{"num_hidden_layers": 10, "hidden_size": 128, "num_attention_heads": 2, "num_key_value_heads": 2, "head_dim": 64, "intermediate_size": 192, "vocab_size": 2810, "hidden_act": "swiglu", "norm": "rmsnorm", "norm_place": "pre", "norm_eps": 1e-05, "positions": "rope", "rope_theta": 15300.0, "rope_fraction": 1.0, "qk_norm": false, "attn_scale": 0.125, "bias": "none", "tie_word_embeddings": false, "parallel_block": false, "init": "trunc", "init_std_qkv": 0.0353, "init_std_o": 0.0, "init_std_up": 0.0353, "init_std_down": 0.0, "optimizer": "soap_variant", "learning_rate": 0.00627, "lr_mult_o": 0.658, "beta1": 0.95, "beta2": 0.99, "lr_head": 0.0108, "max_grad_norm": 2.0, "warmup_steps": 200, "schedule": "wsd", "decay_fraction": 0.764, "decay_shape": "sqrt", "final_lr_fraction": 0.02, "batch_tokens": 32768, "max_seq_len": 384, "doc_mask": true, "train_tokens": 138700000, "max_steps": 4233, "dataset": "wikipedia_en"}
Each number is 128 + 32 x the weight over its row's rms, rounded and kept within 0 to 255. Layers, rows and columns count from 0. The size above them is the row's rms in percent of the matrix's.

# layer 6 MLP up, 192x128, rms 0.191, rows 50-58, columns 0-127
size [ 91 111 100  94  96  99 100  95 116]
[[106 145 161  94 185 134  94 115 144 123 131 193 134 119 114  97  90 106 150 122 137 173 136 163 186 133 121 152  44 136 120  88 130 100 153  89 129  61 134 147 143 115 111 163 134 106 139 169 129 156 110 182 129  81  58 195 121 115 166 124 133 189  86 105 149  93 105 171 150  90 107 112  52 126 122 162 103 106 145  87  56 117 124  89 108  66 111  56 131 166 169  92 106 175 115 138 109 120  91 105 112 132 145 150 136 149 161 109 147 124 133 124 165  97 135 163 169 111  68 169  87 119 115  86  95  91 114 125]
 [141 133 148 138 139  76  56  96 158 145  80 132 120 136 101 113 116 138 187 123  99 193 183 206 108 171 136 136 156 150 158 172 103 145 116  71 136 142  95 170 137 121 113  89 131 199  98 141 169  85 113 126  72 110 111  70 104 170 120 130 166 118 156 112 132 142  65  89 125 168  99  94 102 152 104  75 151 149 145 151 130 142 102  92 131 131 129  69 104 175 160 167 105 140 152 128  89 178 155  71 154 199 152 113 178 123 120 108 132 144 161 116 118 179 152 101 161 147 171 118 132 151 169 116  76 136 165 135]
 [136 162 127 109 105 101 131 139  87  93  95 102 154  80  53 117 119 146  84  71 152 114 168 175  94 124  98 138 119 162 105 113 126  84 108 142 155  95 157  91  85  96 104  81 115 145 119 153 178 104 110 137 152 144 176 103 126 167 150  89  94 169 142 192 145  98 153  62  79  69  76 132  83 157 146 161 109 122 138 111  65  85 141  85 127 112 145 153 144 108 142 161  95  75 130 125  99  71 120 121  90 128 134 104  53 116 138  71 147  63 140  86  88 113 166 117 117 111  72 117 129 115 125 144 173 174 104 126]
 [151  79 179 149 128 159 151 137 127 138  81 214 127 128 106 104 179 116 115 141 135 139 114 132 100  54 155 143 106  96 113 117 188 139 149 158  83 183 145 165 129  92  97 140 189  97 153 137 119  63  85 112 144 135 136 140 157 125 123  99 156 174 101 150 168 133 183 142 171 145  93 138 122  82 164 106 123 115 155 100 149  87 146 115 146  82 128 126 116  97  91 119 138 150 112 117 125 108  63  82 146 131  98  82 134 111 134 142 152 127 159 111 101  92 119 178  52 143 168 119 146 153  61 112  93  14 156 125]
 [160 151 121 123 153 121 118 162 165 111 128 162 172 177  98 185 170 176  88 122 100 101  68 154 115 200 112 176 194 143  76 132 173 167  79  63 114 126 141 132  69  79 104 147 158 156 103 154 146 137 186  90 158 133  50 150 123 122  83 154  77 116 182 100 140 123  95 119 125 108 121  91  68 132 127 134 179  73 169 161 114 144 118 126 173 188  93  83 126 129 145 118 158 144 161 128 110  99 132 137 114 138 125 123 124 118  94 125 122 123  73  98 127 175 176 135 126 113 104 154 153  85 124  91  88 163 139 115]
 [102 146 133 164  76 158 133 116 145 114 140 135  63 145 158 174 143  91  86 102 171 135 103  64 112 116  92  99 170 133 117 154 110 160 120 116 129 107 103 182 129 112 112 164 136 166  61 110 164  82 125 112 107 151 160 107 123  73 108  80 120 113 142 129 139 111 136 161 125  81 146  76 113 136  94  96  75  99 135 156  78  96  74 142  97 115 153 128 128  93  85 127 171 150 146 196 122 146 164 116 152 149  61 125  99 130 128  61  96 134  92  85 139  48 138 120  74 137  91 113 101 173 205 127 187 160 160 142]
 [178 169 141 124 122 133 126 159 194 125 117 148  90  94  86 188 151  98 141 115 131 121 150  85  98 150 159  94 104 113 172  59  85 125  81 116 125  70  97 127 104 122 106 172 140 146 156  99 133 115 101 117 125 135 148 171  99  93 152  95 116 172 122 111  97  93 152 153 159 130 182  50 189 106  68 126  89 164 147 151 179  95 147 128 112 160 145 178 157  17 145 169 146 107 136 135 159 121  84 163  77 202  98 149 150  73 132 118 142 147 119 108 141 119 116 119 124 142 132 132 138 185 128 129 148 105 126  83]
 [106 196 117 100 119 171 144 107 131  86  84  81 118 122  62 187  72 157 141 188 127 117 117  91 189 103 123 152  91 158  77 150 121  91 148 123 189 109 121 140  88 154 102  78 151 132 146 147 151  91 111  97 129 112 105 160  92 130 142  84 186 119 134 158  97 100 101 117 122 143 125 102 135 153 118 183  66 127 168  86 173 107  88 121 115 133  96 150 124 176 131 135 116 120 120 162 156 185 156  69  97 119 123 125 152 160 122 136 120 104 118 109 177 175 122 160  64 129 122  86 107 228  94 127 111 109  88  90]
 [111 100 107  74  81 131  73 102 102 142 115 115 147 190 125 199  55 111 115 116 143 156 162 117 123  72 138  93 137 143 165  98 123 136 150 198 112  95 177 127 115  81 132 136 185 145 116 131  83 188 148 116 158 141 112 123 212  50 107 115  84 135 148 173 172 103 166 126 122 130  86 159 111  80 165 135 179 147 120 115  51 176 134 113  80 103 120  97 136 118 154 144 155  81  63  96 126  96 139 104 134  73 128 139 104 158 149 151 127 124 139 123 170 129 148 140 169 146 138 160 109 142 167  95  99 108 106 154]]
# layer 6 MLP down (transposed), 192x128, rms 0.183, rows 50-57, columns 0-127
size [ 93 105  97  97 103 100 105 100]
[[100 130 171 144 107  62 109 131 206 121  90 124 150 155 125  87 179 129 113  81 116 140 158  49 130  65 144 132 116 106 131 173 139 115  69 114 166 164  66 113  89 135 225 152 112 121 148 148 131 110 117 114 155 119 103 102 127 170 152 130 165 134  98 183 131 108 100 169 159 129 136 121 119 137  65 108  86 127 115 103 132 175 187  66 158  83 150 147 100 112 160  83  74 107  88  71 188 142 119 132 110 171  98 116 158 161 145 129 114 158 142 117 112 127 119 182 129  93 137 107 131  93 121  82 174 148 152 106]
 [115 123 111 208 115 100 188 162  92 145 114 137 104 152 146 147 103 174 100  71 152 112 127 103 115 114  95 133 138 142 129 161 130 138  69  90 175  99 152 169  83 154 158 171 127  96 131 156 141 203 136 124 122 123  95  83 115 108 126 135 183 151 120 141 138 101 136 121 108 127 163 171 115 142 206 100 114 133 171  68 151 127 208 140 138 164 141  67  88 117 176 120  77 115 107 134 143 152 131 119  75 142 120 143 121 121 214 165 166 146 111 143 161 129 104 104 176  83 126 133 165  84  98 144 157 208  84 143]
 [152 146 143 105 108 132  52 133 146 115  87 143 147 177  88  94 143 169 109 159  93 113 125 119 121  63 162 143  86  71 140 181 181  64 112 183 124 108  76 110 127  82 149 127 111 136 107 150 150  50 150 130 110 139 119 178 192 143 158 143 101 108  95 136 114 114 111 101  81 153 178  99 108  57 145 146 112  96 153 154 125 161 124  98 145  94 130 106 133 123 103 157 186 171 123 142  75 122 137 119 155 132  74  91 148 151 143 146 111 197 141 115  87 130 148 130 101 129 109  92 172 100 147 134 107 178 201 190]
 [160 166 170 158 155 105 184 141 158 111 127  61  70 116  69 156 105 142 166 126 147 121 150 117 146 169 146  89 104 132 113  99 133 149 120 183 150 103 135  96 154 151 142 146 130 162  96  83 126 156 165 148 147 115 152 139  96 160 137 113 148 142 141  96 148 110 155 157 116 128 108 130 137 175 142 180 155 196 129  79  85 108 120 110 181 131  91 131 130  87 139 138  76 154  92 175 185 122 128 104  91  56 135 130 151 158 116 139  23 117 105  74 134 106 136 130 210 186  86 128 190 114 171 168 158 146 120 117]
 [ 52  84  81 175 123 117 137 100 208 155 128 121 102 145  81 138 172 110 167 187 125 117 117 153 159 137 144 130 189 173 147 121 129 138 114 156 148  83 121 154 133 103  98 187 164 129  70 127 105  97 118 114  62 141 121 122 139 172 175  85 133  62 108  87 144 124 169 128 133 143 177 144 173 123 140 135  79 161  93  55 129 145 173 136 140 170 163 171 162 166 107 110 122 146  74  74 164 117 118 122 113  77 169 136 154  98 119 164 171 112 109 155 158 153 107 146 132 138 118 125 133 126 144  99 117  48 111 174]
 [107 170 157 108  92 135 123 178  91 146 130 151  90 155 174 132 134 150 155 127 158 143 180 132 119 141 169  99 163 114  84 139  93 162 151 152 143 131 109 110 167  53 147 109 103 155 131  68 138 113 132 137 110 143 174 120 133  77 114 117 108 114  61 102 147 155 122  42  98 144 145 176  63 124 160 132  97  57 149 158 162 111 106 118 102 147 184 103 110 140 151 190 123  92 131  85 126 170 156 106 183 116 161 152 105 139 108 167 140 183 197 153  80 142 131 124  89  55 142 111 166 150 189 112 135 160 157 139]
 [137 131 169  77 167 131 112 176 147 153 153 129  98  36 117 167 104 112 112  66 146  50 116  81 102 120 163 147 131 142 107  64  74 170 112  50 109 153 109 101 134 121 172 156 131 120 150  93 116  66 135 143 143 101 112 136 102 108  92 104 147 142 122 171 104 151 120 125 119 198 147 134  98 137 133 148 106 121 105  89 208 177 144 154 143 132  82  71  56  81 142 153 140 127  67 164 146 109  95  59 119 119  99 118 120 158 133 108 107 147 166 120  68 138 142 103 144  82  94 146 135 152 138 123 130 101 127 119]
 [175 157 115 143 115 144 196 160  94 100 172  62 101  92  99 111  71 120 171 118 123 114  82 148 158 167 134  91 176 127 123 140 122 184  83  91 120 112  89 157 163 131 119 111  87 143 120 107 157  52 157 120 142 105 129  88 126 120  94 108 150 153  96 104 109 128 106 105  95  79 130 131 128 158 128 155  72 207 106  88 141 108 113 132 108 140 159 111  44  85 133 186 176 163 153 167 162 132  93 101 125 137 194 107 146  95 113 142  80  95 123 148 182 148 182 104 124 101  96 118 136 126 132 158 120 206 155 132]]
# layer 6 MLP gate, 192x128, rms 0.197, rows 51-58, columns 0-127
size [ 94  91 100 105  96 105  95 100]
[[129  77 132 113 157 161 182 169  66 115 103 131 101 120 106 115 103 184 131 152 164 111  91 145 122 102 184 150 130 153 132 148 172 132 114 102 115  96 110 184  79 146  85 118 145  83  64 139 105 121 115  73 118 143 213 191 124 119 139 118  96  84  74 107 128 140  85 163 178 156 118 127 154 148  96  85 121 180 169  88 114 126 105 132 129 162 128 124 169 118 120  46 113 112  97 166 153  48 104 161 142 158 138 141  69  92 175  89 136 123  97 153 106 120 203  94 108  89 113 140  93 127 114 133 110 118 136 128]
 [138  88 138  78 174 108 109 113 154 130 177 127 106 160 138 171  95 130  91 124  54  85  99 140 102 106  69 122 152  97 189 120  94 189 101 100 176 180 118 104 115 137  91 148 129  98 122 102 141 126 143 149  79  77 140 159 123  87 155 135 148  59 115  95 124 118 139 104 167 142 100 109 191 102 144 114 137 174 153 206 156  74 147 135 114 151 120 117  85 150 129  79 153 188 128  87  89 149 125 152 114 118 118  74 133 176 118 101 142 164 104 153 150 105 114 149  55 143 148 103  76 113  95 144 121 204  91 129]
 [103 140  79 106 150 111 148 154  94 114 129  82 141 116 144 122 144 171 142 154 167 128  83 155  61 148 172 139 104 163 164 172 122 102 123 159 155 166  98 102 196 186  94 135 111  97 112  84 176  98 185 144 154  81 147 137 123 150  62  89 171 165 136  31 148 103  90 115 147  95  80 150 116 166 141 140 110 137 106 207 102 141 146 110 169 151 167 105 138 126 122 150 128 102 134  85  94 105 117 156 168 126 149 123  91  96 112 159 147 144 171 160 127 177 138  64 105 130 109 159 123 125 193 168 132 173  82 133]
 [ 93 150 111 112 118 191  43 117 109 124 109  99 101  91  93 147 159 146 143 176 110 138 133 137 126 147 147 160 149 172 148 114 163 131 111 119 141  60 137  55 142 117  63  74 156 142  93 191 154 139 134 129 154 152 162 134 112 142  91 208  83 109 107  87 112  83 100 106 153 121 109 133 114 162 173 209 117 131  96 136 132 163 166 155  63 156 132 137 167 148 174 157 194 133 123 111 131 137  95 147 137 108 142  97 115  98 177 119  94  82 129 153 134  86 129 148 114  88  68 109 159 121 115 104 152 200 164 150]
 [138 151  86 157  85 130 123 162 136 146 141 163 145  64 152 170 169 107  84 128 164  95 121 115 143 148 124  84 107 147 123 140 132  93 157  90 116 170 187 140 112 146 141  70 150 145 143 155 109 167 108 157  87 185 135 105 172 168  98 131 105 156  82 113 183 228 165  82 138 184 111 100 108  97 166 114 140 130  86 156 147 174  90 178 150 162 121 132 132 203 177 133 111 127 111 116 133 159 124  86 133 110 117 194 119 137 123 151 124 137 130 136 184 184 114 175  98  89 163 198 107 113 148 105  84 142 169 130]
 [163  88 104 153 177 132 123 181 197 149 142 137 135 129  98 102  60 121  92 101 168 163 157 133  99  98 105 131  88 134 154  93 136 118  79 123 124 116  69 133 140  80 108 115 120 100  98 144 179 113 123 127 161  78 115 143 190  95 155 122 201 136  99 142  63 161 143 145 156 114 119 108 126 144 114  80 186 161 107 125 100  67 149  96 151 122  59 101 171 119  39  81 131 112  65 116  81 125 128 101 127 134 117 123 145 149 103 151 163 155 146 156 100 132  95 123 135 141 125  83 155 135  97 147 197 174 123 188]
 [145  87 120 111 119 114 140 128  93 108 169 130 165 222 155 107 155  84 161 105 178 129 126 154  79 152 135 104 147 141 113 116  86 172 156 117 139 185  74 106  63 116 123  85 167  99  94 113 122  95 162 109  94 153 134 109  97 139 135 107 153 139  70 105 142 107  89  90 108 160 114 142 124 113  65 165 133 127 149 131 160 122 112 196  88 115 144 110  96 111 123 159  95 140 103 114 167 153 156 124 161 142  96  45 170 113 160 159 184 113 105 143 101 146 123 154  87 155 129  92 105  74 210 117 139 167 119  42]
 [123 105 156 106 160  92 137 193 106 125  88 120 108  82  87  63 201 105 113  81 123  95 123 149 151 127  83  93 121  93 226 145 124 116 130 171 156 165 159 122 118 147 112 145 103 120 107  29  79 177 102 176 153 128 112 147 136 112 148 140 162 125  68 152 110 163 178 144 103 126  96 121 152  88 126 152 100 157 157 133 116 101 149 124 161 152 150 128 146 147 100 128 114 101 135  83 103 154 128 154 105 148 103 123 129  85 127  70  77 124  65 148 131 136 147 169  74 163  98 101 124 137 105 147 133 126 222  83]]